config.yaml
n_layer: 15
head_dim: 32
norm_place: "pre"
qk_norm: false
attn_scale: 0.177
init_std_qkv: 0.0236
lr: 0.00638
dataset: "wikipedia_en"
Each number is 500 + 40 x the weight over its row's rms, rounded and kept within 0 to 999. Layers, rows and columns count from 0. Numbers have three digits each. The size before them is the row's rms in percent of the matrix's.

# layer 2 attention output (transposed), 384x192, rms 0.105, rows 144-159, columns 0-191
100:473553544514512503455519504425514460470517511528574441441498525456536523481533548507568501527495479453537533542533507532626542435486436463494575561486457456479459462545596472450416509486526534484484502543483528488536510479502476458490526520507463519547527475553481533517556495501499504438580480516450574518527515474513522543550500577488550503532546592516426529477529448549580558511474529463464488492464498556582486546520496576450495430512496501505568504569503536503513458536461471511529508524494503424501467519454472526524516414467525471532510613555484480462528481514550478532
087:507442502553406541509486505569499465600522527547480498554418474496508454464530414402444450495528457474495500481492482467458446502515524513448502495519476510522516502558526532522600530500478541454537504566527524488505464519492496488517465452564527538495414499567480447521504450514524521507522479482561565540508538511478456505559537398606488587472550512472482569518479501505541558496464498411491497457493535474484484494563450449522484517528526530501507505440587536509546522563499561476520573508442463465562537544465482499518489573460529504472488500532468545531444512512494464568
095:465442561485491531471502505441525456479536518535488596547493477509451520491458429563474510560447477482484455477439539571455494526526534524546484478555450479531530487521447508506423490523431446399529445529442568547453430523517547556521501539479521497550416478453513535470492432426501510478501507471520448541530517495473507486486529491497570403543495539518490490430465480456437519496480528541549492541476466450441501538499500399500491455590546489496475488517523474495495516471466575526515430534501412586554512483483454558434498500525536461477527417499474498506540487510483486471
082:543565532493452475449537550539423477493484575540443523469462493452524512468463463522520477497553537508474459506493497587464506560498516469517456495448480547457488536514533551504573484489478449557497502585474496552465466513494484568482468470548465452504453517524510507451453469481502541537551481510559510504440461465486534556470471398440465431503561529527493459500430519502552577505488452418558562469514530493464532576533421465540488491502587537501492571493475500483462586542486531528509414485497615514495480554534486498477472530426548464508487459513490544523521503468540549558
102:504491541491486530476517529552481514473506547503499523454524439417501528417472469509546462486566539529410444513460553534387460535499513535518499542440469578543444565484494538514481512550484479497489485472560440555411461494528493590465483508556484508495505460481533495497446531451480462438492485538505496523568500547505523503495503490507463510441532529483500491515495523513498563482479480492430519540556440457445551560464450563509509487451535579538478573517500527569519535525491445501513493477474491625541451555523512494525554610515541534402465463445444462508482507487527485544
119:472533509516534528417508446467509495471494524391535444553494551540496463471493438526470563484529469475525529496518527511435490490503502533536492508490554419513534493526459464485509470519424476472492500544520600541491495465465525547649517437479524517542522532531543559524515541500489517488518528464524441503469478478579545441559586505474466501546482459470532509494479543517461524533569492501534460477544551479497506470444508552600571483495484460573482442511517527480476487408553505509453489566484452488484535551550521525533509480574420506547421486487497559510571509527488418507
088:532473456542578377541547552471476527475498443479504484471521520485475519535565597481537505526548480478555529520527474482482525500460461424447566488493508415453533489517501448490443531460565564473489499483473482482523573479529503434438532542495517505413528540525518471478547511452551496496531523488504542438489505445469550518488504499513532487491438424465489511485532463522499459511528531499558475493432485481594482532559582466477467457480459514466516472455508611457511489538477450477493519533560527403501402498536496457473464439447540531542510593523511536492521476509523528434
116:479507417472455539501407524506494470516496508538521486512458464469493537534456447500469467478473426471469470506492440451654480457512536498518512512575494568532475545485521536531552551541494487475503494492457608586489468570483460531504475489457514464537452464454501525476487487547485528563510453494460447501502538489460498520515519456495506419453563549571445519474500492485468512545491451565534466489500538446472474477446498471433595525536545480465512489538506419542534484555548551482529530505505460583511548505495561583453481519509551487487461445468494529550434538539430539500
092:443468380487526470533484504475505484458469475456489512576493485532535480536521471545518541516497522504553555445481481420504551521493498469450566517502570526549475500408414452507513532528486485466458515469521550593548523474481550449528499438408537462537517514466486470517451535560506517538535499424589440561434460531493524470515528457549468485488514509471483464518520478474386476495470537520540428508482522429534443403434478533497495544504517464559529438465454504464545518486529550521478522512519464513503511441560525514464409509505490443547455497478442524492461549493496470473
122:467501492474515477613443523511496476502469436427544416441472588529452519493556593517541531458474509541511556555539480479517465468521444495502512424516585502443516507459497520547536443478527525572484571440516458394552583484489529442416533514536489540414541575569461536500540510465513502510453536421433499488442519527492477476500518506531509601496467488464508557540541483539567507451480497472528499448512470523493479544512548505497469522473471425535480519452456486537485464471514445457521544503552505460506511519494514447525518446467440502501499539493509528490456511529475533452
112:484484461560512469534516540482442501463449476494482537502458417499479578501526484526587515539517538474581532513525505451528562472490540442413635515488559465486443434494466386470487571560545531537468490542501503534479555451535487427465501444527551513520574524506477472498470526520521517492542507518502510506588475518500534473535520444511506471476494484467441533483523475506539461472535462485556490521451471464554540550440462591551503552449524477520586488476539536468522511546498496503428496518512578504464506466512469525499452474435584464590499530452489506531472469552473502474
117:497495492546429539567401513517510485497517445548537499459549535504511539504505475467542444444456523542460484546518503504511485459542491480537458466479522541471478627517519543451574443442538510526502599431515439488520527546479482524450485470530512493525508528605474451439484486499479504510492488485501460474555541514510465574461520504536466580446491534588494516520530479525576517538509456513386536451536479511549523489517454480499561575485453532458496574506520498566505443555522473441531498493540523552563530511460537518538597525505468545425524470535498472519470531548483471543
085:467506482576584442556565453463466524488514479523475480436534470490464486495486505535571444489507543472549571470517474488470535504487443477478495491479464468463514507519494519502494479474552532476434524549530475392493512445559446456456514596521488485452525509502530465517572506459505511483556581567498531419514477532563468491458391523427487461561511466460480525536479508603507461493447499441417506519498502558592493541561530513505417473475500504437509542492489538462481490485459449515456518443464567401487459493438474481527538461450505478550515506486556489454521498468489518518
104:526481530463518562499391525517578472561523499549506471483496505530498472523489527472493477484492482493475486470462508553543524502589507492536486515572497488476537517551555586528605510442499560469527503547488569509564483552553501540507496565484528540483494496601467490538587574527472534559535499501468527492532546535539452483502434539503541486525546542535510540469459521559516510524559497468445519499504548542507557480553505487446603544511464529511512479456488522551471416488497508419579508489479420541527515493437517510551604515568546501437530529559486434496519539510518465492
103:535465462574496451543434516494484519529490502511536530420521499408502497450538479586524552506555496517555554553496461546548516502431502494433595478477483556491451511509484447448459536554554472567506506554489410476517513519457443421435508446513483493443566481460497525495506479475451520461471514477472560523492517513496488461465455430503487519499519430465503458495542533515581522484436507405529500508517487446501449480487530548463452509422522506500530529527469522493555521579469464526530565504511531428473367528534502424475491532509531489477467553484508505450505467435525524447
097:409479520462502408491571528519514443476477433501478446523477551595491468502551547527539503467438479506556540553554550473501551487528480518506460365491552469463522437493517453480503452447509602507475518514558507408502540462550467485546533564521478456455508497587501461530558492456534502548531575465523493515520515501528456462482509529530486521554456495486588525538534545511470468513538550458431512526513499569485511535528565561519498513528484506547433488525495497468475450482516483498584466486516561420521556423508504487513544430519437510508534492494495522437470467478496517520
# layer 2 attention value, 384x192, rms 0.121, rows 145-159, columns 0-191
088:468545584539543459519552493496473526446497456523498438491412530565475494501483521513550534500537517451470440547479486525421478460453499475473497506408560413512510440480496522515495545565451469515546451456483436538418519446535483512464483549449596536424532511429536486500570508499516473450517539505524532454536407490534520483508516488470527497546425534487540438532602546457468550504495540522508480487521525536494421482502505481439570504451453511462544496502544487530543461487540507497564467523468553457414499554461540504496507456510581458491451447454464517522506539511498520544
100:505614452525532579460482587501501507512509480541510463511478527429465476566483447414448456508388428472457487542439504486461518514481551497498502541539510518443518513474423506468532574426481571461483542451529501458516523534486544488539515509589466503504474522497527513473568483476483510471453498542448480533433507482461479507549441575482439525497459509463480555504541575587567525526514513472451519496532515511494500447435553499521530510445553519471482509504533499507481541524526500565509515504524551515461539468519599538459488552535475513491500428475455549463526473427450583534
088:459519511400463566474547512524459515412520483567501404505457595513584490503540495466558537504494487526542488573510533484421563525541498466473418434497489473619547453449486500510486517420475497490492570424426476460484533408528542508465515510520488500485533482540514469474480500495507476540486465466435503543472464498527457538480509547486485527498489498550537520542490444546443440595478531529485503496460544504497534491415565518478480497448508489482477483484480550520424549481459481513554493503495541426517544495521541540467524490485475536467549481513500368557472506496490490484
108:523537514465512504517510513476516493392443446502538466523458571529501498523523564423562568514487494546483468525578501448471525537506457497479444486465493454567574463538526558456450495369556516523539554465462530441499543437472506505487487473569499458502510507514468511486506495517514468574472438470482542557537466451449540531450567479503389495472511502514464461592505565502523483457524474551449474522487534531485544520455495457515518514430491450460471583483467437521506512491466521482449491537498531423526519527529493524464524463479537487528526408520523509552433454595496471488
114:498538509462440545554513542482480520537524490496471613416555486529536490517451517502507540590443501528515416520523517518470523552527462533459520476547490556446446579494439511523524539506527486556470551482519547491510494526497473576486529480454447443542521495512471473553450480540491457488510508573488449571493564487488437502442478543514554533508416486582481558472477465516561507517453525483507485521532504497473564546483521431462454527481542537474487511467513524500556471571428503596464467488447473454473447435461490433469515485536513545572508490489451542486469573395540518518
096:476515534506525433546459470510511528640517505478529547541520403413498508445548511564489465530612527541517552467457501502557519508482422505527542518528481486513416444467510493511472462490464508476538470515533446525510498439476522480495556509447567513490489424466531493601462498470483547545507558458493465503456525485484535452504521466444553524521555534515463477469498464452471537516495519474505525502449459442536508522594490443482444516498553409565525443465554532488550491447517513432560496421578493496506514475541511510547534501484499480433473594487552504518483450494518505489
108:512563482491549563468541507507558478461492490537423489482448503438474568510488445466526491456382500413478477532477517582508492510509495543503456540447537456520561500555513514510433464496487482469491507532468445492511451558518529486504483477582432569530481552528525497503496530488522566459501490486477573432425452644583560530551507511516410460505412529518484537484505533496480492453531511506429482494482503512481483489468538488564515468553487575528517554566518465470457486459483481607474493505455525545567517552451468471518470517525466515507509498497482550487575518474509538503
105:489471521516478522533509472446462487620569583520485585496522454504492545510460538551487469465437503513464485528488518556485511460537584465451512497501444587412403573479547449491514511505496426478445473534468494533454403557570523481537499522475500480453457523556517529518487468480427500421530524515457527447555479552549531461522494526477482541516504506552532512464496448519498525412520465474472488528530457544494524517481599493440466502545480485464489477468431486475533486482501449471498499466506502507567541482458443423468502545503480465425527537493444590540521482457518558495
117:497527497528473423518494370463479510560494476467463567560466470519491508464487478587481498517442498518562458405545511470503518521486486548477537454479480499483506490496536473519484474475478518433550426459514587536487549474537459542525537488436530469507477581498455470478515527484511448523535510421538463431533533414408517483468510412535510519505496546515480492495451442440489560497549545487543507548579516493515476500553415451519479474592436541501496474452532527515493455486513503407554551508478453448518444543516547500556508445512556479492464542535445458486494497553458507501
116:493467522537554506535510507444508517556553577550554502485507503508519483472574459599485492441565521514531523467505483449529463515525529496513534529416406540483414486486457471522516521477475450585516549468505440518472545485498473434512454600525405455400529507526543468537518464506459548496475545503443551475509501477554500462529516494472539502514490519494495462499478439494483576476527487430422539488445479544530504511590517534408499480547502541484463495510422522518525499392533445460535503482523537568495433492457456467471516542520461458431514573474510502490496491491528547527
118:489568493550518499450501448504458483422516442438495533524503533510515483525481485458499499498462497481580521376536500567545512534506513538499471453540479493497540466484551465498438441519586440475479439475538506500523504555489539407495573479541468516552497531504485525440544545482535542533514503487499496473533472549511536536490505452521417504497534420494606376582522477483464463467545538499520445526536551477470470479502434464568454422508517522492491525513467533478492497524573473466489484600447534517491386508496501508473473471508531452569527448503509572535470491523471498461
089:481461476488522448456529471543517476509519493443605546481452512437564446447494502572468563505586505532529557487559510458475473491477461417456472501474471523557390515495526545457516470521515523548498479575560505526528484519481447495446483501501564515529486462465474539545508508501490497510535476449545479557530510474496497529528510472536583506490595579491528413495459439483454471533552462516559489502486520467492453477550433448515472473500539492552500444479487519456462490459595537454563492517489578496442475464495469515519514525457563527456489542489519437575483510609540438512
104:491542500520505517453482494501569565361480480493508480483477510534465533525521463438484551485495517462540444445477554513458515513488566535492508548486500513440510529499456457480460466514573438490506512467487491513472483545469486496500502449477525547471480534450532504428554486499506496538488585408638429433455510492464472504524462502453484460524495540435501504509536453494494536537543487539517432541451583461514477474451500494552469454530491503479498552483499512468451480544557448553544539523484531588484394563539437565542521526520556416598477468523502555499522536498466502497
092:535419498524395476503524491476481485507504447465436529541476502515556412522487544557463423469550510506556497512583516427531516491525404501493580504409519492520478450483483512518522425470443543457523501477520467444395504452454493430432469499523529507435517500506482453502516470483475510564548469478534568512514463487511542490543497449486529495470500553534452391430455468531430474518507537507456472457507440534560567500510477467502469501573481477540483456496462510472501518414478571472556535537454506402482513561486455511486509520465486469514496538490482469543485550527554476510
098:498480506526550401484479444498520547514484529433574611501536479507490494534442518557442522499505475596520499459487475526496533494483517634506492458584432601492451554527474543526438528495495416479504437421490510544549538522511519543511521455437517496499529482518573556504553498497494493456429504490502504515528512525491557471481468457554585512461529517531548533448550379499527521508536496530529519526528496418495452463544445521456515521542541525438525469482487541508532499521543497488505505511524470536503508522578524512498510580488497496423472497467419471480514492437559484500
# layer 2 attention query, 384x192, rms 0.114, rows 160-161, columns 0-191
101:526485468517503434467574465446575528536541423578540471519474481515489474478464537573505392470624467605512537502490457549442571490561522426484563465489495485544481487474473481482499542492543473461564529428528513419474509475551501500484492462483476486554468415540552491476502510474459468445465523554525473510516457476544524505454546498510525461541456541499512504498505561444530534524503452515527495439497543508519447466555406434573502471506565534509496486479474506465504547445577536516504548499492472468496537496477428528479485592452529497540473526506499565539502488480563500478
101:518471572520486488484498529407459523536480514559521543519531517437485546558440472553495447563517479471491503448423557550479463537514530531533481423532457562480539515480406456486388505582480498520529540508469490465506565590506451515495529542490522491502391544542495524586516479531509517515483512523480524515473520470477479488495441515464492433489495465488539489511446517431454536535465509499472567508547499466592532555514449501516496395469519418480553538426486423483500413493558462450491510448481525461472477513523507520453501531452524489558514471514504515456484540510475503416
# layer 2 attention key, 384x192, rms 0.127, rows 160, columns 0-191
122:532553411539527462515452490445530578566560519522551435594480477428522512412514496517499478430526505502515574506433523462562536525422505543513525481488505499482519502504579520454554528489483468492477532528474504403513524547543486460503509513460489482462511528527461493540515533471483514510462508502487457530471476429447574502483426470460479433548495526525589459461449495478459521540471466514511434462548515533478507546547513518570484412445458621490473431564507513452492481471515438549442467493510429515445466483503515495484514550520533501471505520495459468542522454439567542532